config.yaml
n_layer: 8
n_kv_head: 4
norm: "rmsnorm"
parallel_block: false
init: "normal"
init_std_qkv: 0.0393
init_std_o: 0.0
init_std_up: 0.0393
beta1: 0.9
lr_head: 0.0142
schedule: "wsd"
decay_shape: "linear"
Each number is 50 + 15 x the weight over its row's rms, rounded and kept within 0 to 99. Layers, rows and columns count from 0. The size before them is the row's rms in percent of the matrix's.

# layer 2 MLP up, 704x256, rms 0.0637, rows 383-395, columns 0-255
100:35 41 59 51 58 34 52 34 64 59 40 50 20 59 39 69 52 48 49 44 66 44 36 54 51 50 59 35 40 93 35 80 61 29 59 52 42 61 62 30 69 61 35 44 61 53 53 61 65 57 60 79 82 58 57 51 70 76 60 50 72 66 51 44 25 33 65 46 52 37 71 59 63 33 62 50 60 63 67 62 49 49 70 65 21 30 37 37 54 05 66 50 56 57 45 35 38 39 48 35 42 60 30 34 50 22 51 64 47 43 50 37 66 82 43 55 34 38 64 60 32 51 35 73 47 66 61 27 63 48 40 37 65 42 83 36 67 40 56 40 47 24 55 36 49 69 64 31 40 55 58 22 81 55 61 51 64 39 42 42 43 49 47 52 54 37 30 67 53 15 23 40 43 49 28 61 51 57 54 66 40 49 55 48 62 47 74 50 47 45 61 22 36 29 70 45 85 51 81 77 31 47 64 30 71 45 55 49 61 67 61 56 55 57 52 50 62 18 65 44 50 76 49 44 58 47 31 39 67 92 53 50 63 80 66 40 64 36 37 53 75 62 31 36 68 43 37 67 72 38 37 51 56 33 27 44
102:29 16 33 50 34 51 37 54 43 50 65 48 64 26 31 30 47 31 71 69 36 52 35 31 60 44 28 71 88 32 26 60 60 51 62 69 46 34 56 37 47 64 27 44 74 38 56 46 47 41 23 59 64 52 87 33 42 51 47 34 28 76 55 79 54 41 66 36 39 52 73 59 47 48 51 42 47 45 20 72 57 66 38 40 63 35 47 21 52 33 29 59 55 42 43 31 75 49 54 33 47 47 57 48 40 35 33 39 27 46 95 50 31 48 59 43 71 53 46 50 46 31 37 39 25 49 58 45 60 31 43 34 70 27 46 68 17 55 31 70 28 44 54 34 43 57 53 29 37 81 56 44 46 45 11 51 69 23 61 41 54 64 43 56 41 49 57 73 71 64 58 67 49 23 29 33 58 25 61 56 53 54 23 47 59 16 75 61 48 53 52 59 43 58 56 49 32 54 73 78 49 75 59 26 34 43 37 43 61 57 58 58 37 59 50 50 51 63 32 52 43 47 50 48 70 38 44 48 48 36 44 38 34 25 39 28 65 37 30 46 51 40 29 52 10 34 46 43 72 53 41 37 46 52 58 49
096:69 52 56 42 44 69 33 58 59 70 50 54 61 43 49 69 29 46 42 61 65 63 30 70 35 57 20 57 45 51 78 51 58 61 58 59 68 28 67 66 59 46 37 00 38 58 60 32 66 40 54 56 44 48 66 34 64 48 56 31 55 29 71 45 50 56 40 66 41 76 48 66 40 78 14 60 41 54 56 66 30 62 52 54 48 75 51 37 81 32 50 51 63 72 57 46 81 28 61 67 31 50 43 49 12 60 41 59 38 76 58 56 45 62 36 14 31 42 61 71 63 53 43 60 60 48 29 23 20 56 47 37 28 71 25 57 46 71 61 49 48 34 50 46 30 54 48 57 45 45 60 41 68 65 54 16 54 62 53 34 66 10 59 54 49 48 57 59 26 63 45 67 41 60 62 24 29 31 81 47 50 42 70 51 55 57 55 76 41 41 52 44 46 58 69 49 47 73 58 57 67 46 45 57 64 48 33 53 34 37 54 48 59 35 55 66 40 71 67 50 30 39 46 31 64 54 54 38 56 63 44 50 60 22 35 60 85 31 46 80 78 28 69 37 56 81 62 43 42 37 34 43 47 53 37 30
100:63 41 54 39 53 59 45 52 52 61 49 53 63 85 42 37 63 62 67 63 21 47 34 46 32 72 46 38 56 54 35 31 73 46 48 51 40 51 55 69 46 43 57 40 86 41 44 91 48 71 45 41 44 62 55 44 36 41 61 50 68 52 46 51 33 31 38 61 48 18 60 41 62 51 64 84 39 54 55 44 08 68 24 36 38 46 45 33 60 48 15 61 38 42 60 46 29 73 69 36 67 24 65 40 76 41 58 59 62 39 66 48 67 20 77 46 63 72 68 62 65 46 81 34 52 61 55 59 60 46 16 26 75 48 43 64 64 51 64 48 38 15 67 39 42 59 51 32 38 60 74 49 53 46 53 59 35 41 39 68 61 48 41 71 32 50 61 50 61 60 66 61 40 29 48 56 46 10 51 61 34 43 54 62 51 65 42 59 36 15 39 48 43 54 49 49 34 72 55 60 36 37 72 22 35 62 37 55 46 58 71 69 57 39 47 42 27 35 32 58 71 60 57 63 58 56 81 59 69 39 48 41 66 47 13 69 57 52 34 75 51 35 40 24 22 54 45 44 55 67 68 30 63 45 71 58
101:39 17 58 66 57 58 52 67 48 09 59 54 24 42 51 53 56 75 58 45 42 38 62 39 54 36 18 46 45 68 63 40 56 62 47 41 37 58 31 37 41 41 70 65 69 59 67 43 63 44 38 35 64 51 48 26 49 48 29 60 56 29 37 42 42 42 54 46 36 60 81 67 37 54 61 55 57 65 72 61 34 72 63 66 36 52 65 55 82 56 55 50 62 60 32 59 74 48 39 34 33 56 46 66 27 63 77 45 48 58 41 56 37 37 66 68 65 48 51 59 25 25 34 68 41 26 52 55 68 63 53 49 18 53 40 67 40 31 49 68 13 35 42 42 32 51 48 48 55 60 49 55 69 40 52 54 41 34 34 55 75 92 29 53 45 50 46 28 36 28 56 54 70 60 71 51 71 32 63 62 53 64 26 49 68 55 42 44 57 38 66 53 46 39 51 34 32 48 28 43 11 74 44 60 79 64 77 41 39 42 71 29 30 99 52 49 46 52 74 50 85 37 40 81 57 64 52 50 51 37 66 22 74 49 50 50 49 41 70 52 52 42 45 35 31 47 60 71 43 37 36 46 65 30 27 62
093:56 74 53 53 48 40 60 36 40 32 64 68 48 17 46 47 43 49 58 52 69 59 95 45 56 63 46 47 54 43 42 60 64 58 43 53 38 21 56 56 86 54 38 50 34 43 48 68 46 59 35 41 53 44 71 60 49 75 54 53 43 68 53 43 70 54 78 44 24 19 76 43 18 70 65 44 38 51 54 60 52 53 31 65 50 59 67 53 38 74 31 59 19 39 28 37 41 54 51 42 61 34 67 31 40 46 68 21 50 16 41 13 55 61 50 83 57 59 60 35 58 61 33 22 15 33 63 27 45 75 33 57 71 40 46 69 04 61 36 44 46 48 41 57 35 53 47 68 95 41 34 57 50 64 51 56 59 45 34 50 54 57 44 23 68 42 34 39 51 16 45 10 51 26 46 35 26 43 43 61 58 55 47 40 45 43 40 45 46 53 43 59 26 50 37 56 69 52 36 42 38 36 59 55 36 46 25 45 40 54 74 60 72 40 51 39 54 38 53 50 40 47 48 42 38 47 58 71 49 56 55 45 69 35 40 42 15 36 52 57 56 54 62 49 62 24 52 16 47 26 44 32 51 74 65 64
099:65 60 71 53 65 38 67 57 48 49 45 62 39 36 47 37 34 18 54 58 30 68 70 36 57 69 74 43 49 48 64 65 50 60 44 46 54 72 30 30 59 68 44 45 54 70 69 45 22 33 56 69 92 38 40 77 64 41 70 49 53 50 60 64 34 81 71 58 35 62 36 73 49 54 31 53 50 56 67 48 39 36 33 47 76 74 85 46 20 64 26 20 54 56 51 72 09 48 55 29 43 38 40 30 45 54 42 68 56 29 19 52 36 39 50 59 78 57 52 47 44 12 31 42 60 64 53 63 35 57 53 42 49 28 47 66 35 59 48 63 76 59 54 60 23 43 36 59 42 58 45 38 41 38 63 58 40 37 49 55 43 20 38 29 60 58 54 72 73 58 33 39 30 46 35 18 57 58 58 63 42 47 57 41 86 58 76 43 55 45 64 87 40 65 50 52 61 34 71 39 31 52 68 32 42 59 55 59 64 47 63 57 51 43 32 38 73 64 48 30 20 39 49 36 70 43 43 29 43 47 53 59 74 54 60 67 46 40 17 54 66 62 60 32 44 60 51 47 44 48 32 56 55 79 52 49
100:45 56 20 40 54 60 59 36 50 61 52 54 43 63 26 44 39 69 42 31 49 62 46 18 76 42 40 71 61 69 61 42 99 34 26 52 36 26 78 45 42 53 41 86 29 40 47 54 45 44 51 36 43 49 39 21 50 77 43 41 48 76 29 63 57 36 43 53 62 37 49 23 41 65 42 31 60 30 47 68 52 68 47 55 43 73 47 21 42 23 58 38 35 48 54 51 55 48 48 61 43 50 42 46 26 64 31 70 75 62 67 66 49 30 68 70 42 42 58 66 59 57 35 47 30 55 70 64 53 31 57 59 59 49 56 62 49 36 40 26 60 68 38 46 60 19 85 50 48 45 63 38 44 28 59 77 50 60 62 45 36 31 62 46 55 45 67 78 45 45 53 43 61 52 73 37 55 51 68 21 57 47 55 63 69 46 71 44 42 54 59 70 11 52 41 38 34 39 40 47 52 76 43 40 97 64 38 44 77 41 15 51 54 40 66 38 66 44 35 54 43 40 63 44 80 36 43 57 51 77 41 55 40 28 29 50 61 49 48 58 14 29 75 70 52 30 47 69 42 50 62 48 46 60 59 28
095:69 51 40 54 32 46 49 52 48 53 59 69 77 44 61 30 30 52 64 67 76 55 41 43 55 53 48 62 46 91 47 34 46 31 33 21 57 51 51 58 52 58 39 37 35 33 57 45 61 64 60 41 39 38 51 71 46 34 78 56 71 51 53 77 55 66 59 50 49 54 68 63 39 71 48 41 45 84 53 58 66 50 52 48 50 61 45 36 71 38 67 91 86 62 61 51 49 39 69 56 32 54 40 77 61 49 56 61 42 64 47 46 91 50 50 56 55 38 47 50 88 54 50 43 61 42 42 47 56 68 53 23 55 60 45 48 46 83 62 78 44 30 43 39 58 67 56 21 56 63 47 55 38 29 81 48 59 62 49 33 57 47 67 60 37 52 26 64 44 63 79 57 13 36 71 31 69 33 71 48 49 71 61 57 23 61 33 43 59 44 81 51 50 43 70 84 45 64 25 41 38 48 90 46 51 47 63 69 77 36 68 35 57 26 79 51 51 70 41 42 73 38 78 46 54 31 24 43 42 72 49 42 41 72 31 34 51 48 39 30 49 53 59 58 75 57 37 59 49 26 65 48 49 41 36 38
096:46 25 35 24 76 29 40 66 88 67 83 59 48 25 53 45 68 45 61 31 36 48 48 52 68 45 53 57 66 86 79 57 44 61 48 59 56 74 56 45 38 75 65 38 49 66 38 29 64 46 22 50 37 50 44 43 30 43 48 27 55 19 55 42 30 44 33 40 38 53 23 46 42 51 38 50 63 43 38 73 57 71 42 49 46 41 49 63 57 65 51 13 46 57 49 41 42 29 76 50 58 51 66 58 60 38 61 92 89 36 25 30 49 17 42 38 39 48 29 56 41 60 44 45 34 43 59 65 54 53 43 75 61 36 71 62 74 41 40 30 66 28 39 46 64 58 63 59 77 24 38 36 64 47 75 58 40 59 60 27 68 61 28 32 51 26 29 55 44 67 47 66 51 38 57 47 44 35 52 58 64 28 35 32 38 67 44 63 33 32 34 57 64 29 46 29 50 67 58 65 39 56 39 48 45 46 75 39 90 35 70 49 46 30 41 59 33 29 68 55 45 37 42 67 38 34 37 47 39 31 55 70 29 29 27 56 54 53 62 76 34 46 36 67 37 70 40 51 53 52 58 61 54 38 47 50
096:34 31 32 55 55 47 36 41 42 51 57 46 44 60 78 72 66 67 43 57 59 53 54 59 52 41 58 39 62 68 58 50 35 54 56 49 72 68 37 31 53 38 43 37 38 56 42 48 46 48 49 53 52 51 47 28 42 71 42 49 27 50 40 54 35 44 27 31 42 35 36 41 72 46 37 41 45 73 43 54 57 75 55 94 73 72 48 22 63 74 45 53 75 33 29 20 51 34 51 54 50 24 71 45 54 76 56 32 58 37 25 52 39 59 51 61 46 52 81 73 49 28 67 32 74 66 73 55 51 43 62 26 54 59 48 50 63 51 56 38 18 39 67 52 54 10 47 52 39 79 23 46 38 70 47 57 41 78 85 54 26 33 30 45 48 81 40 20 48 52 56 74 43 27 52 64 71 41 47 37 66 64 82 45 63 32 54 51 49 47 48 49 34 56 41 66 65 74 57 53 58 69 38 52 35 16 29 36 45 91 52 51 62 55 58 31 45 35 67 50 59 35 22 50 42 46 70 44 37 40 68 40 46 40 56 34 41 65 34 49 34 68 54 27 45 40 27 75 82 49 40 46 58 42 20 56
093:37 53 68 70 55 57 24 47 71 44 28 48 34 37 45 33 46 41 71 15 43 60 40 35 38 90 45 29 77 32 58 45 74 43 43 50 58 48 65 54 41 26 47 38 57 58 67 76 55 31 45 74 60 63 52 37 30 57 35 53 46 63 22 49 60 49 36 36 65 38 64 37 35 63 56 31 37 40 34 61 36 46 37 75 71 30 34 66 44 41 35 58 42 33 47 56 50 77 44 43 46 37 45 38 34 41 43 55 57 88 58 31 47 50 43 48 46 42 36 58 65 62 51 43 55 44 67 71 63 38 79 34 50 42 46 30 57 44 18 32 33 48 57 42 43 55 75 66 47 99 57 48 41 53 53 40 41 44 49 51 90 43 66 16 36 30 42 17 36 69 56 47 56 42 55 65 64 66 52 51 46 71 72 76 66 26 31 58 45 53 45 61 60 36 63 73 58 59 43 52 59 51 56 48 57 46 36 56 59 61 20 62 43 25 60 56 38 36 30 61 52 45 49 47 31 73 50 49 76 46 74 73 53 20 51 63 87 54 78 46 65 52 55 72 30 52 68 57 43 44 24 24 33 18 37 39
094:64 58 43 44 47 46 53 56 46 19 29 52 40 56 28 17 69 61 34 65 59 41 55 42 52 40 55 28 57 57 57 59 50 36 57 66 59 41 39 34 30 60 31 38 51 75 30 51 64 50 55 46 47 28 50 56 18 32 23 14 48 60 44 31 59 65 46 52 63 69 62 69 45 27 67 78 34 62 64 40 53 52 58 52 25 70 48 38 71 53 40 66 67 72 54 47 51 74 49 74 38 77 60 72 47 70 32 44 63 48 51 47 64 47 44 42 28 20 38 26 41 39 70 52 65 47 57 50 56 41 38 34 70 44 20 54 54 54 78 82 55 33 51 66 52 60 24 36 32 44 60 38 37 45 25 24 37 23 96 33 62 77 23 38 40 41 53 56 64 29 83 54 27 68 43 39 54 43 70 47 39 34 56 49 59 57 37 48 32 61 78 78 60 73 44 24 44 43 41 29 49 41 49 34 73 39 57 39 62 22 50 47 58 61 37 49 42 31 37 76 71 50 43 53 70 64 55 47 63 71 67 32 37 52 38 57 77 37 53 47 20 72 42 26 59 63 45 59 58 53 45 31 47 51 46 41